Weights of a small GPT-style language model, trained from scratch on English Wikipedia.
Architecture: LayerNorm before each block, rotary positions, no biases in attention or MLP, untied embeddings, attention and MLP in parallel.
Training: a variant of SOAP for these matrices, 3021 steps.
Each number is 128 + 24 x the weight over its row's rms, rounded and kept within 0 to 255. Layers, rows and columns count from 0. Numbers have three digits each. The size before them is the row's rms in percent of the matrix's.

# layer 3 MLP up, 896x224, rms 0.0634, rows 412-440, columns 112-223
092:144125095098146131164111136093108161158157142184107104130100058126154107153136164133134142106150121146113100153106138134096101100144145070143145108105149146078148134102115129173113093122122133163145141121155123143103118162092129107098152116111087174139123133099073123114142134095137127165112155157126118116143115120117125080154144139077
099:116105137142119144098126162154130113106138162136117141180100102164118113141170152139115111100145113149123137133113119090080121147150176133138134108138127106140121077129126150142101077127149136124161114136170100118130165139155121099099109156145089123116148132113169150186143132121147188111107107094107103117128181075128112176132117131035
100:118096133136134143159168154098129131134103152142124140136121140070096158106130114111150165109133105125145109125139144163144120110139134105125139142135169128088121142161137153148152127118120100159112111112162104082137093133151107163112124121158100172181150115110105121120131140142156140076071150112140109127125184164133153134130112126145
101:113107145112128145143153151133110127137126092152169127137152110173129164119141136158094118090149143117117125161123093138084107115125093166106157131130152100157085074120152129126118115133155135142141119135121138128102103132129150145121085113148118163130106106107128145123127130192096089115191154126112134164148085117048124133102137136175
102:134147109124141128190104134156154135146114120148113152115129154198166137156193116112097135154119108130120108139127146142157104115124095155060127111142114137192122142129117136105087109126118156103085135143160144120116123175167144129112111100111108134149149138112165167141122113185131146147147156148118164151098131109111120117083164124123
097:150136128139119116104142155153120102170112136096141168130090132093172106121123090102136146138122118121110136136174123095155130158144082115122094124153204125076145179141132160144143138151118112147146091137135163135165098127158084097125100152150113165142112121159139160128153145116149146130122192134141124116115121140149140121112103183112
102:081136122099137129132110114108138125129130089175086139116157164110132128154123168116108144093113134100093086101143121127145121156090109109154093124109124149106126109167141111146131114066148091140102134125151107083110126125164152110112156104156116162075183125114135143125128157106135116098105101114125120135122135103129157123168148166152
095:115134117158117133123118122090166139147147116143055149087110102147130117082130138104179111120121168143142117143120166149131103124148112087156172138133132155108103111115176152148124128116151136146146112148103099131155069152115121161106120133143128157164116077124086097090114124117145125128116118166105147134111150092102079083140109192137
099:127137184123180140133140157120105169137180096079109102147133150158135131098081131152157147124105146173109135107173137123117118127166122117126118115136152091128140135126165156129126129133126143107113115112107099127138102139158151115162119083123126107102146148120134154134100106160131094115149144117163100123145126114152127116161133128212
105:124145140071158128120105124141163119108100102160147134147131152118114145135125101133138088126144100121117083119104108113129134137131146131146087115114098165129099113108145180109143121149139107114163120150119143090141134194124167134080103140132096144163127144125157142135107140149091110145129104160103108194107123158136118104117108137103
100:092126085101082120118145137134115136131128136118106137139128159117102138098093121133168164121161091159131126090100152080136133100137124105117083104114146096153140144113161169140113124136159104140135133166165122161101123193157128108110128133131106132170146148086155145130120128123112130121151206130130109110137154144112117146165109096158
097:124148141133148102116161131112108128141150105143120098113139135107091136092141138104143136097115096189140117137134132146124100134133135103125149075089120136133136151129141136165122064137180138075124156107173128157180148098183143126107164176124143139138095092136102129158120134105131140171146169117137165124105116185101142093124129159096
103:191073158103133109123180169127147134121126095113099172116138131160122096157138115138110108116095151143148150125143117099121122164146152106123100115159113142092096150094171113090093172123130121139111124094105140132149095153115125128108153142172103168147169155150138113134158154099117152132086135159107141144101158121126141135152107124179
100:116185104132102145109162097128138095081128131095129101149140148129124156121134111154096120102145145103158094157175155102120146172113113125105130167127136145133125127106133145153147149114122114117145174128137133104124099134127127113121134142135132134142166163118094097094167119138170136126161088141141170098191146107084140103106099137100
103:149134138123137106115144144137142082152138103091108114141109112105119079075095166146123135080120148142132148131154132093111117170120128160135125128136132138107100110103107124140170133137131105109182118116111133148136114137156141102138112061116142103169137145106133115116114132135090168135160158132113140151099109162105139138120123146096
097:164118118139101176144155105113144128126113106106091126112153148126149110142116090114113116165133131168125121147116104158105130186103150098115138130133168098120112094099131125145044100135098110134164133159108139145164161097103120136111136136155091179069174130137106121109122125101126123100162163128128154144151145149130115140110083109104
097:151133159161135119144096120096140151135133155133084144165107158139127151132125126165122129148116087097117092106145139134138106112148106145074098118147163112165117135138121116129139144142135137179121081115139108130167125132093136103125123155147087177120160124112127142116150105103189176102119100108168124148092130166170181128132095092125
099:098111118125079135144161127131107124117154157120161123162143109132115126190160154115122158135093144162149157141130103181101158116124110165119130081129120129122116134102109130125127144168125134135150112084124103173089144153129114094119044075134109112124123104120128145095138149150118146085127096101141179142157112148090129133129100141094
103:179124126127112139128187165125129088111097106139137105119133125151115153103135093124104144101144189138117104107143130140089103132154124128121141137126113125116130151105145105067120107180155134120137161151170121110124126149088176131133147120135083079147083111155127105103104100145134117154146140176142108141172103076134137150083137152143
096:132091156122097149126133112146117173167167121160125141127174120115117103133149136127137141112197156127133137092146149159136108103128107162114073129125173120121123156169203128119111123097123122103076106100138157151076126141135101081110126160119183090122154138129151137140139122142130154130131109113145086131123113117108125135096146171125
101:136113132118135114143095159075114159125105158095105155129150124093088124150152191115134135127139117103134182155151130165091121113156144150161150148153137117131180122098159099109156153148106132098093144119115177133169119153146151126121094138128121147113106109152100129139115130151147152148109142108113099084140171122132163119108134134154
091:128157137127146104076130112147110145190105095171132142077108122111105091126110123134104150115109115136151098114139138157146087110119108092120117146133156100168095098119113118105175128140082148141159130111113114138088131118126109140167105130142092152120138128128125075113130136157118163140129110127134140112175139142149135113125081110122
107:134155118112140102141117145127133157156133127127134123091139124171130140135181119122127120140186139119138164166178139125116120098175134131100154142122123132127159069162154130115146137154171101111125171123092140091156112124154112128116108129124116119164142110127104116119145149135154114158134113090113129121125134079093188143163121132140
099:127139112153118145116147147154150130159124161108167137173148133130100139111120156163149135141087150136116157190135152163113164149124120108143167165135135133111123066135141156109136114144124111133121111082178161105126132134117144165132089088112124131140105139148082180124125101154097085132126109125140122164127123100145086127148154050090
099:147130134111103131129126094168127171146125155135182152165150123107127110134130096135119187148076110114114105121129137103200115170085144109098154105114125144075089132140128141105162101134142138135149152153155095154125098114124134111091147108159124126124087129166118112096143098122128109099154126136126129139130168099124124111089137126137
093:121104129143140084073085154144152142143169140108143114133140133126125099140175128158115144146069107143133096095140156107165088141158138106133128160143159134183142158117105130189101142113161150116130166107113106126115134118130133143111130176189093151160128165121149132109162133135141102177158119145116132141150143147147089145070140098148
102:137093111127065130142111166134154152127127119076115120119137114104121124113145112108105168138124116131118121140126118110100094162171143100139096144137097080140145133145145130093160162096099109082142161135137108087136143090162113132123101192124099077110152143121155112170127125157136126155119133051160151135125160072103106120125103129131
096:138107150188182143129132108103149111143153088102109124113144146117130134116136147181138116106117147114107110123118132176140142131164138138158115121100163124154120142143115133156125124117108160138162138129166109108106128147106132127117179147100100161146118122096137161148109130090152126151170122120149123137141126148176163114115136111147
096:105124120172168127117139134125161123158123134128137123119117121090176124122134150132174117152138174148113102119188130123113107171147140159136134115126145125124159155113134130136115132077145117107122125165135076128144127110092141142094145132136142131109138114163110129196170130129140151158098133086136121136127085144098124169161094138157
# layer 3 MLP down (transposed), 896x224, rms 0.0633, rows 412-440, columns 112-223
090:132171147138106132131118071150166157103130112115150109165129183108112137113102134119144151144141120116169154120103143114125145147075100134112127125109090138125100105139125116107165168166151129100094106112130150113091138104125124165166118140141136101076138114171159142103086126126084115126119106101115132096124143141112106152107133116133
110:099135103128117176149083103123161142182156151106146129172148172072136110102141105126107159111147174153127113091125123144135132107147141100125143134116161093133096104144138077106128128147168096131145108133112142128172160169131177119109105145100097131094116099122128171166121123162113160166157149114074107160114119169136113119109129146121
106:118085124106148091114100102102102117178147114116105114104100099116112109131111132051130106108131148168126148129082131127113136130141154130155095158181099129153128170108113101140165117142130152124184118126104138107113129169137114147109117140147127125129123123155136135144098135096145130148147118174143152120124104133103093157097106137118
093:137132103169141128091125125148100103093190134133104137144082158105136120134092111125112127111135133149142125129129143144147144134131109100146084083143146111099113147113124131156147108114146084101106147168122096115170125173141115146164174114104159074131130147146132136111121133090120143115091141133163121144105119127124179120114122171118
111:155111170089151158065101123144140114123132102137106118137177104120145113143101126123135144141128173091122149147140083145115134112141141130161148117153118111097155159150145110095171111090149142128131162104146150122115149142131092110154118152082222125156127140126135102125086166134147133103095118102098146136146134125119135131131133089167
101:131135125100124116100116146149091155150093113115153159119152140148111127091125123089135135094156085159129134142115126177122164080065151140140109144126120151133144114133178153119102149126130131088111157113145101089147117119124125156149148109146129138142161151183102118157115076118124101123114105135111091170135113137144130155164108108098
102:195096144202156148124108150116144080152148113139108132153131096134113154110152176172137111154168119156125148133090151113103106144126109144111138105136145126132095151122115105111151118140157098098115151160120078113101154116116147151160150133100136136138134142133101106113186118137108085153168127100106094069119128136174135104145139117115
096:158130160147104136118122127131145149118147128147171146132117146119168102130114159132128148116086158130130119116134093120167128177153073123154101115097085149124130101093113131111154135176108110131105098126103124072170121135114164146176112192156111161109126147114090178123123121153092143144142118137119097134106130130206136133126155131135
110:141160106141174138101099123151130125092137128108144139116145139168084112149133169152093110090094141127073132124094132115135141116125142156084158123135093133113130186129158093094155161179095123103098121157151108120134172137104113121126168122119087124136121137139164120112081134122146098120080152114136097137158105113117157143166106106108
105:105162096136112130126106106118167141169087120123159120122137108135141126116151084128138145146141129123085109129081119148135139099106123112111116116139124148198076122154136101150123123121132168143074121158128131147106145111145145141130088118154131148105099083135142099086115120114163096130137096105159134094128127129131121187123148098116
092:140111150163127111113117157145080102155121162114138103131141154165111130132126166097122129134106128110145131146146135133095096154150174148144155108116109114148097167180094136122135163172139162115132124122094166146134124152148131135139106154111155151102153156162117094140138133161144132158145091140108114137117117149104121098103131141130
100:146118136139127141119131161143140118129110121168134134096149182128111130127081103132111137140137105148106132139104134130115174144062117156123151116128158106149118088084129130130153160156152146134147085123159114118148134132146119122125114142086175129151138107087093205145134142164159167102099111100109111142137132103120116136140118104115
104:126131127148110154111113122134125129139145145131123133096117146104112125136107136104107146117108110117119134184115154182130135158129150119133124131124100094108118099148103098111065137139137158134074131134089121078150112122162124146138119129143109112138105063136115145141111119149108105132149146079134091110145139158104113179097141134111
098:156083128118150120132120206093145132125118142128139088143131143106085163109124063163147158124115100129129122135114112081118098119163191082154153155168093131095140122175145119130132131122146118156119110106133106102131137128083100108146107107144133144118095127141074158140141143109101093092087147129086157121144119147128128147153136151155
107:171119121125118128142110112124112104144184141125094132121143162135148100130108118151115162166086138108120132142119128120152110109131133168175100103148154145101134083169111112160121112125105163161118108116134150143108164142106147128124149102110164098159160180134113103113155114131109169124128137095164126151122177100128165084108111125135
085:082130117107136100136102154158133115114140132127118116165108098151136125123108150157157142122160148077131151104115123081144129085137114124178154110109074137125175161140130106114152156144178158141102144122134102140107088154171120129165091121133156128158086146115142133161125135155139116174120094133116119113085081087157152158147172114166
102:087114102113167131167100125161096174100148120135158066120122147153126102135164126130103107129123139110093101140152128116141139141118094118176136137159132127131140160147104120118114140128116125121158131144123076101104135164168153110042153169122132078136123158143107082132107102140114151164168093138158085139167122128137104121154107171110
095:135096133150110131092111122141118136154116097113072149101112097148147157110128139146127144123128126130117144094137100119147127123136126124152151133137119106117189117132137110134177093162114124086102124152159137144080124129138135196179130133114187158062109118109129089117088150097124141126121131150191099115154133117146145139146117121166
101:154129138139163093124131115145115125109125113130109141123118178138154145131124137131130134181129133118142134087164138135118125104122097140155068154139122173129128106137122140088156128118147114147078142094129151172157131190143105055103178093092102130127156122138127150162128135121160137090154081117124135132140122139125133085153149099089
104:103136092109159188137117111160134108089132107148111135122168144105137113149099133140143120141168123138151126143090119108127110110116125105121135119149089136125164157119113164141103163140149094098107126116087117150113134097146087156201113152142049098131142070141169128059095170156134155102109125105123156128168133126093118086127131116135
103:146139127171116150134170095123127125125097065123140144150136068110093177102143090152099107133160150110124164114192111137140130136106118106100126114131112100150111145153110148064137127134113086122135164138104138103155161124125154160121126133138132108102116135111140142063159175123133128146136160148117115106182089165094112129168135121165
100:137167123145128076132102128124109119139190132097103119152128161129144125128111158133112101145142124146112120129111112154151117121098120159128151112095126105108132115125116093093101122113158154109099152134145094119163142132143139089127145170092192115122077100163145092145111106155143150121104120171088135142104132098088141130122144156147
094:100147170149136144128140067108097132122114074156084141167150134067156093093104096123097132144114162098144133112144124174135107157134129122115144148125126101149142121137130100151153122133125105120115105153143105094123148170125134159112155114156131161144141159108139119160121168135133149127103096123154118119110143108118157074100147075146
092:109160125124130152092162096082128126118110098121151086127126118120137112134149135104108141090117118073139114084161147096109105119168153169063121163146140150097139140146178175159143115113159157125126155150109113154122157157189125153144130131109105110079110108088140141097129138143134112155130123107139134121112119109121134136131114126145
099:097115197141160127161178182095106097137115112132071143141125136153186124102155147100139138140149147121107120169150117149144146112142077079107118122102137087123153131133098128118101145083128116166147107108125137159086126148149147109086124135119169093150146165111107121144132168110095136144109153099125131157153154117134143130172124145092
103:181097101121106120155162119145146152117088073101139133131139161170135152115155105094139084128135191149134087117124123107106158145132117163107139139116130118172135133129100093112177112121157134142113118167148150070137103134137098119132162155103120099115171142118094133130122109114132184090137160131083112089139137113149164131138121120136
102:146145148133149100149133147111108121103141119113113182176115105124136150077111119167159127127132197122144125164110126118091154137082134099114171161156104145108135135133086125134093131151123090111106119141136150150141109136133140162107111118134134121107097122134131167126083108146168096143088112168114138138128112158125197091123165160113
102:092159141106123095157105116103112136151074163092096115101119141121109142159107089184094135147123099125125172098097123130110174112157148126121128090095126080148128085120141083149157128109094113136149131102142116157100183095132173123131130106131134157130154113111134136115131147133139122153101160133132129128118119148166152100128153072146
090:153153172093093135110140107095091145059144100105120135162130129152111129101110158114112134136137143137147132127085116085140101107119094112047183166149140130127119105138123137153165122133130121130150126129125160159131146186140137115129099129100101126109080087108151111101084170163103123141099110140125146151124173125135127106106153158095